Part of a small language model's weights.
Architecture: RMSNorm before each block, rotary positions, untied embeddings.
Each number is 500 + 25 x the weight over its row's rms, rounded and kept within 0 to 999. Layers, rows and columns count from 0. Numbers have three digits each. The size before them is the row's rms in percent of the matrix's.

# layer 9 MLP down (transposed), 320x128, rms 0.281, rows 59-75, columns 0-127
102:480475513472473510532503516514489516503532463454455551464471516495499480494502487471474482504549499505466531501515463498474512486501525517502522480483474457483507447482519485476518539507497525498479431523490481465494496491491501531445538483507513488456541502538445478511485493499500464456534493512493476498492495454484478498491505525497465479484482501445491519522520456493472539490505
101:530492473523511507513516504527508494536446466506531496475499502506464488534504467482542512497454479503504527501500539507516505475477542520475503485491468496471504516493538465431476534493486521458529487474474490534453481514483491470483507471500531513465521521564501488523504530522487524478528467472497506497499480448502498478509481500454473500508466480500571509492534482503467504540489
096:496471497535556489493459503529527477476536470494548495531503523534535492492483531506492455535530499550516487468507452513474518479500485498491525469461529550484537493546516456463434495506498511506517498493479464508486488507479524505505533495485479518517523470522483518488528470540496508477467473482501503502484496494559507518535489505519498490480477503449452511497532464496483508517498
099:473466507507534517488515478503490536460491537525486514498516480543476479489527456510512543444457467529503543505490459487495514550459523509487500502486459538472554520514491528487513475550518477507483496468485527508473533503525530479505463490501476522461492500496470499463516499507526472520488486524456530468520481475518469545492477519531461532480507502514529495536487506532495499487512
102:537559495508487494483500510502499484504503454491523458479529516471475512531503534509515491538503525515476509479543485465487490510506498497469500487514504470464476499503511558486586500507542505506501488499499477453526435520529467526487477493511466507483536458483486521459438476536487480486514506490514481538499544513504508502526509522547519501488504524468472522500497532506465525487495
102:473470505435541497508460539474538460509463536500487514487488453516460486468512518520475501454515477542511507548526499466494464519486477520514494474486519481497498517496521491531472513501520519507556444498489463491494469491504489549446504537509490497512530507456511514464491515516505537531490498491460492489505472473466526504508474479496515511489537487460506508499442489495504483509481
096:521486465469517468504511488511497520525497485464498520495501498508525502509504496468515486525502502501471514534523494476501480556447535488486505522521457518490481458460472505471490485449500488527543482515472473486477478487485513574497471507528469456516509569513501513469473537514498502543452526513501471501474492520473526485480512483455479529496530537490497485529493520525458504548497
097:490468545546507512470500471527498488512475514459533461528501515552501520440479493492549517482522545478495499532539510519492525523512488521468531473487527466546487511533488491483508475552517486503524494542512515503496486541482477480525459482503503475505487493532499478514514516518503428520510492446487523497489512535483488501480456473489490478512504501557545477494523510494506486525516
098:494515473478551479485479520504458529482496501521515550460470522506498516552500500493483498502502476473498484504535525457507523492497508462493466507495518465530494489482496491528533510497485468479502532524444541485560497495509441490487509528485518531521525525498521496525479481512472510475508486481500500492507498459461495508494581477517487504495494480488518576494519538474497455542480
106:525488511520521498498512426526452494498506462513543486486506479461495545480502570511485503508480511511474491458513494468535488467491504490502507504488490509508486509505466485525486487517557522473437521503464517494484518504504531476493514540490504485487539521457541482529526518513527522557501521488506457511470542496499509496520493500512516449465479457502501503509516513477560515504469
098:469462493527557496495467460518492487502510531489516483425538454536479461508503517463528482472477526497524495477497506468507504458493523471449507500479469502537522498496488499506492486521510509466578440494487512512500523489506478513524522522501522474526480469477518533525520534543494538490481493485502525502480528531501547485507490495497534470512494514501512463479505470492478500491544
110:470524489442490507459518506492502485473515477518553522499487460500494456526510498543508513488545526540520495517489481518497513473535446518497503497507529488521490516502476504503506486500533534500470468575499504551528481518505531490511501470506470497477551526500499506520541518501492516477476512521477462519503482507530542540486501513546530500511541464524459466532539511488508498476534
100:512482533481518495544500503491494468558511501524482528472497515449524473491492497505553518532537551500495530466468462493495514499525489531509523507555510505499448477507511505497461491486464501449472474500487505492460488481464523482509520473490542491513444509478500466495539495476477485497521497543510502498485493495513506469541484452533480497480439462495465484483527529493525489483496
096:515505515545469526507469539462493475490500439536471486510509464504476535522467507495498454491517503512491494510477500451456482514497515511455472525536532510469473539557464513497497510481498508521507521512522470527467476520540474529513502529489466520471474511450501475458511494531512493528505495519524500495488464497518514525525511520522501518459462487502530472553525545499486464514509
096:513531518567501504468521522492497520468493475512492541510481491500512535496519470453510487526469472438533534480459508502498503496506489491473480523516480478539538518460519475524558490518506516504509522499512460478504483539466523504493482539516525479502499480483493504478460490495455537473510513478474471467509508488471462480444474490521472541490536506476530481509493496531460512455510
101:500532535559509484540489507513510515500460482419507506506527489522529493453505487519486501533515487472481519526545511500532458473505514495551505531542507452524479505518476485480525479537493528487493488469493448475468520505477517516470482511478518491451543473513495466572487449498503519483511494488506486474503517539491537474483478509484492498501494529513530499487480515510483474506492
098:467449483494499463526556519547488493498516458461502525490488509516484442510490512483503515481518491470487493476465472490521506464514520516510487506487512494529522519526495497502511461508486508485450491556465515554497532524466513478530465527485528543521460489523507514540516468525515474484489445522525493515534549520487454533501487497516488493522491525458503503475509451525505509514489
# layer 9 MLP gate, 320x128, rms 0.291, rows 60-76, columns 0-127
089:474475487522493521502509498487498448471471517530490534488524505533509522516458516523505479512498524470526493467501497500512471502531480503520493465524521569502484532470498504523506500541492525479498516484540489502496506511483469464572473475528516514488519549516525493498499464508496497459563510493490470525477471504495528494564468537491469491538490453468472466509519498505514447515518
104:560525496517477512543447491535505512503515507525513510469476556495486517535494487508472520515486465521486489478531458489478492500502527522483544502532523470496557482506482533549504448505496492538476505501483505493489482531558499484527528521519483525501467514477517516473501507517474442479508512574541527507514488508522522493501473513483522478509522499538456519508500517506482533482479
105:467512527499524495513510501538483502473485555472470531471491496585488469506489482532483556500524492456524521501516474506491525542490462515474509501506516519502514510478489543514504438517487458485504467490503516543513507521502499497518483513517472517476477520502463463505534476491483511489498488568506441474477529458547489476505521469525500481492507479503509496523476526485482522480534
102:475483482500521488476514534510516535492482517538477552489497518539521460466507511471503506497496523437524503513465513470489499521540502528480499479525475424489523463452501501513475495535494499491545534517494489507550503490541499508501477486497442466468494514505512504506523470464517493458481545551484500499463489474468450494472509490508474513519518497488452506498533509468486509486497
105:491498539544479444506519491488489460523477530501478520503514490463533510520527521506498524510492488479491452501462526473457481515509521492508523495453518508523488466492491478529500511517521504477486493484512498514478481483511478471502441506540495501478480490454464481508504487525493505482476505462552465508538505460517467529506465472542467518557449520483471555496479489499512483441499
096:519505515471507492481502512550560482547444534503524492535532484484491509475527524428489506523526481451507502502521497481475471505489533501515477503496500514462477485498508514509503501467511516475526462451526474491521487496501502508478484466520493518456472502509529484527510453505496481527502491481504487508486484474490495499482469489486448434485467468460495476536522526438472482522521
097:485470493518504558479505523451506516489531511537506566500472494505501526473511488522473487446453484507531485495502481498496510514474519503485446504481512504479492499501490514526470480482481513481517514516510507516482490495523539524518483485523473521496545538531491493483496459484513542485472471483451492495489520498502508571551465499461494479463507484499487433450486522498490450497528
104:514512534516473455474509520501470508474545525494491553477500505479457488504488460488486538514506536514498529477497499504488504488479503464502517482480479523505492478544458477480489461523513489443466466540504496486514525493523510505528500527510494467528498534485481523512502529524540508460527536507551474485496548433470522489486520505531518557500478523524470481551474491508502490532497
106:498456509504515469467522492493541508565511453463508496507483492481479511537505530534496476489457498503507528483510511501552483472494499506506499491539490480494512496506477524499487496477490504518458451514515508508505494483482493526495473477520543498451516532475519506479522555484545519515513498467528495503470520510481493533491501507514486513519591453523500490483496503474537517451429
102:508510460471482522451460465501470465499521457508503518495489533511473509505492517512511483516524524533523480468451499538522498559486498473513510480459497480423539498499562484488487500474485524507554504441520500491493474506463506494513462527463516539482511521496523525472488522490517516528506518504517510510525509514526450526483508518524503523506487514528458494495485530522479465492529
111:533528495509530485486477542515452510547517481500478511492479440524519513475481481503490486507517468532503477494525521500474444501467511495509478506536476502523498466512526497531472502493492486480445504495472469488511515508546501503508512520540480489460481506455411488517467493492488539541494499501493503487513461523506451482485436511503469525488511496528480523511486552506506524473491
098:500489510534478447491482552513507518483529464490482472489456490522534539516530466488520466491515479522488566494504490470530544475505520507486489513430499527496460501510489543533522493469503473501528514519528517531511491465511476484480451536506521442499512466512479488504537501516470529466515512512520497499484497513466519465546531485508507503488495500487481488504544512529467526502462
093:523484499548477450502465504489477541498480540491460476498486513453468514459529489533489510569513489491488492497485489496501438528492528525464473511507504513500489525487520540490545521484516481512469458525487489490527509488495472484501498479473456491549489485511521488480516483536488506479520493473552482460502488516468476553487509482527539486487488473494540506476501498490521565486509
098:503495514489551474525490491514485541477493522491484487466474480510520454517451482506529503512489513492504519475486482505472494491564437490559447505538451462492533505504504492548491449511510485513470513502479486496480453471493505494494486459555524489519515486473489522530489512510478489544522495492516457470492517528483490514498505491488500487526488535532523514483538526484444469516509
104:533467514513504477502500531530487525462512510518523496514493507501479516543456528506512485480536532506534530502518455480524466509535498512494478515463498509503520510513507524516533504517528498517449554504496489515455498498506461523482483487480504509463490535541516509553474506509441506513541487518528515487466516515477499439507496515454482520484545471470533509481520498525574518473504
097:501549491466509454539502486556492551463486504503487480501490448536467466501491499541510496503509515465482486459505484520530492493511595524490491509479492466515498487503478513496515490505525464470477482493474480536505514527519509450517474526468553508510490495528524492485554515524511478511492503560506503498526550488480504476508498523504490468492455518473494538486516489486497524492516
101:508483475536491529495503501536527481529520466503492461474486521525514510497503543500497512523484501502506508532465536514541474507482491458502473502488517513442513511509489506506509539464515512539508494476577531487529516494474533516517496495500476509479503548501487521487560486527551455517537504501488486512488507487482458500484446516496495472562489482516512464516503545546478488515548
# layer 9 MLP up, 320x128, rms 0.28, rows 60-76, columns 0-127
095:485514505495491508519479492460506540480514509488527537516477485521535513482489527504499493480444503483460527518500496507531499518473490465485510515488465538446483500516526554469518474512467501468458489487539487474512534484485457463517550470533494493489487485466536474556472476506532465513543533519479490510531510473481500477494508502506537494499533435475494534501490490532486511538527
100:465509542498509499457485500472483492547538525476504479536499526534505522533492507508507467517510483512485495512473477484486460524508529516502513479482515531526536463482461449511457483505488521484501475520496489570471575489526523532528506530487499468509501482514490532490519484515522498523476506529504504467497500550511494521526510503501495461551471496529524582494520478490511521520494
103:500524546497481514508506470452482506498473483440518522470490551549516501506520478536454544494526538507505501477468548518522471507484503474488529533488460470492517529470529520468539525489482534474481532480528492537485540490485481485504512501522504499488525492495471536535540494489517487493474523509451467468487476477485498476528477482504479481502484484509476486509491511443519486448477
094:577520477504504466536511491497505462501504499485503489515476530481515520544493515475518495461491481497491519523515463541485479505508483486487498496477515553495476479502470523500512464488496528524479418467523495453472476516452470487524518525482513552505483463552526486483491519489469480501470517503526481527472539464474514481512543520500503492447484494514528506474508515526521513524525
103:527541534552469486526481501524504477491452556470469507535491487493493481514498474469496511481509493537452489508531518501508527512477505520525467510490492484513485492476529546480529471532514520534472484541481538516514524510481515523511508501509429483489506521527499496535516471475527535519549484469528521502498515457512445494515484517540529550510499503479507480495486528481450495509483
096:464502489491515515467464474515487482535521523504510483485506520487536490567543511454482491492528481476502424540498470533543462510495515497506472519525476499502453504497502548512529472469497490505501509467530471501486503464486500489540490509454501537513493504507516514488550539494507505512561487477501500533464472526535460487481466512518489492474480499508499487486537503520468478542527
095:510471493488475525515517483504506532473518530541503477479520502579503498486496554541489527479493498476465506510518480514511493513494496480547491462548476463498491477522521461542527523467497474472435505504487483470482478480480542501507497464505502517532460525542485478524497520534489476480497494496530533502516494494500481496497496483519467461473487487536448494487523506560501500538538
102:467481496520464497453550537520497500530510496450490491525444487504477466466530492515492506474493499499538520514530516484521505495505504550517532511504491555528551537500503503495449490482494463500455533533517471524489522512487484505520503441537469483489496496523523488524510504528501534478474524510443518506476499473525503491488485524528539518466490543529519532485503471538530514492496
107:530472513532530464490505471497519485505530526443513490449521498496495505486545502483506467476556513550475499495495461503515503500486502496513513478530474469495482520493509539482483481480471481470496516493552517503518470535456538530509522533511502507512502515494520486523535525493475482514442462500567480495493507517473513449515507567515521490469493478500545562486506499502499494504509
092:498482497520523494504521454464487476512521472502480532496511536529472515518489499504515520553485507546513472429475504496482489457506517505502449541475501527471510518480510505505507489544487487492503431485494474455487524521528476490537501489469495501519467509515476477453506543486510480530504488487499498481494502522538504505541494513538528538507491467497532478528524467549483439465513
109:518487470515486493451500500515486481475489492501474512505472515486500485537550483532486481544457522494503505492538488505499546526558513508542447462510505513504496485518462459532517549523537527529477492514481486537516510496466497457540516512477473500473514514514505514477511557527474495432498495521513511504445553470523528509514532480490505496550486501499516492475501503472483515507501
102:497511448516535493471526514515500501493497492446506516487506515501527490439502485505490502492487483526524477514553489474503498595510520522507533541516533520479495451499462489535468492503504488524518526474518479532447517529443515448522500490468488498495507502509469504536527524506508486480444504499509528509553501479483520536496516449511469488493499499497492508489516511548481501519505
098:507507510496517533472523496514482532523495507475473515488483465508455494510508479492500538529491459473509488446517500498532495512540512506517534496495511528555498499474477436518463470478514480477451515486448544483494472536447463445488494518493517506499521505516498546489460474488493513515477497486533517507461514467537522530500470467516473506515438509494509518463498533511485511522498
096:494507491541477489484546501466518506521502543494485513468506510495463502537483502472548504445493499515530499519525525551493491492497487506480496485527484536467504524480484519485487518489470529509566489444474474470500488501492451478489524503461517509522504499474509478506524473497517513468538532471483470520484545464469488487511516486554508519492518481527471469498503518543531468435474
100:527479508488445477519510501498519513510527514563481452495490477498517459519500501525483477475495523483435479519466505490492534496529500493433498486542478465472500466537477486498511512542501494525524493508442494506486515469501528489534516467522517485497473509493492534494481480539546483489444542507467558543489508543520475499515524500474483506478512479484508504480537517501475497497519
092:539504516519479509503504533468468488490499528502471528540475507482479476537523521510549468480522474498528485510466541506487454497507504529459488504470520539537489539507433530495518456512500466528535503502462475518521515531493456451537484474486528535517485473505496517489487497500537488467517533501526506455535497498499554508521501521509513478514514533501509489465479519507541499459509
099:474487478533500512524521498505505449542470487498566489514498466504476505494447535492494446560479482494526473517501532530500513505487509492454514464505501512446493459502487531500511486531487515524477499487486507460532475469477536482521531500483455514515493534482483522499517468525521448475500477521486441462526487512473510516507511502514498461463497481452483482488508530526477512522491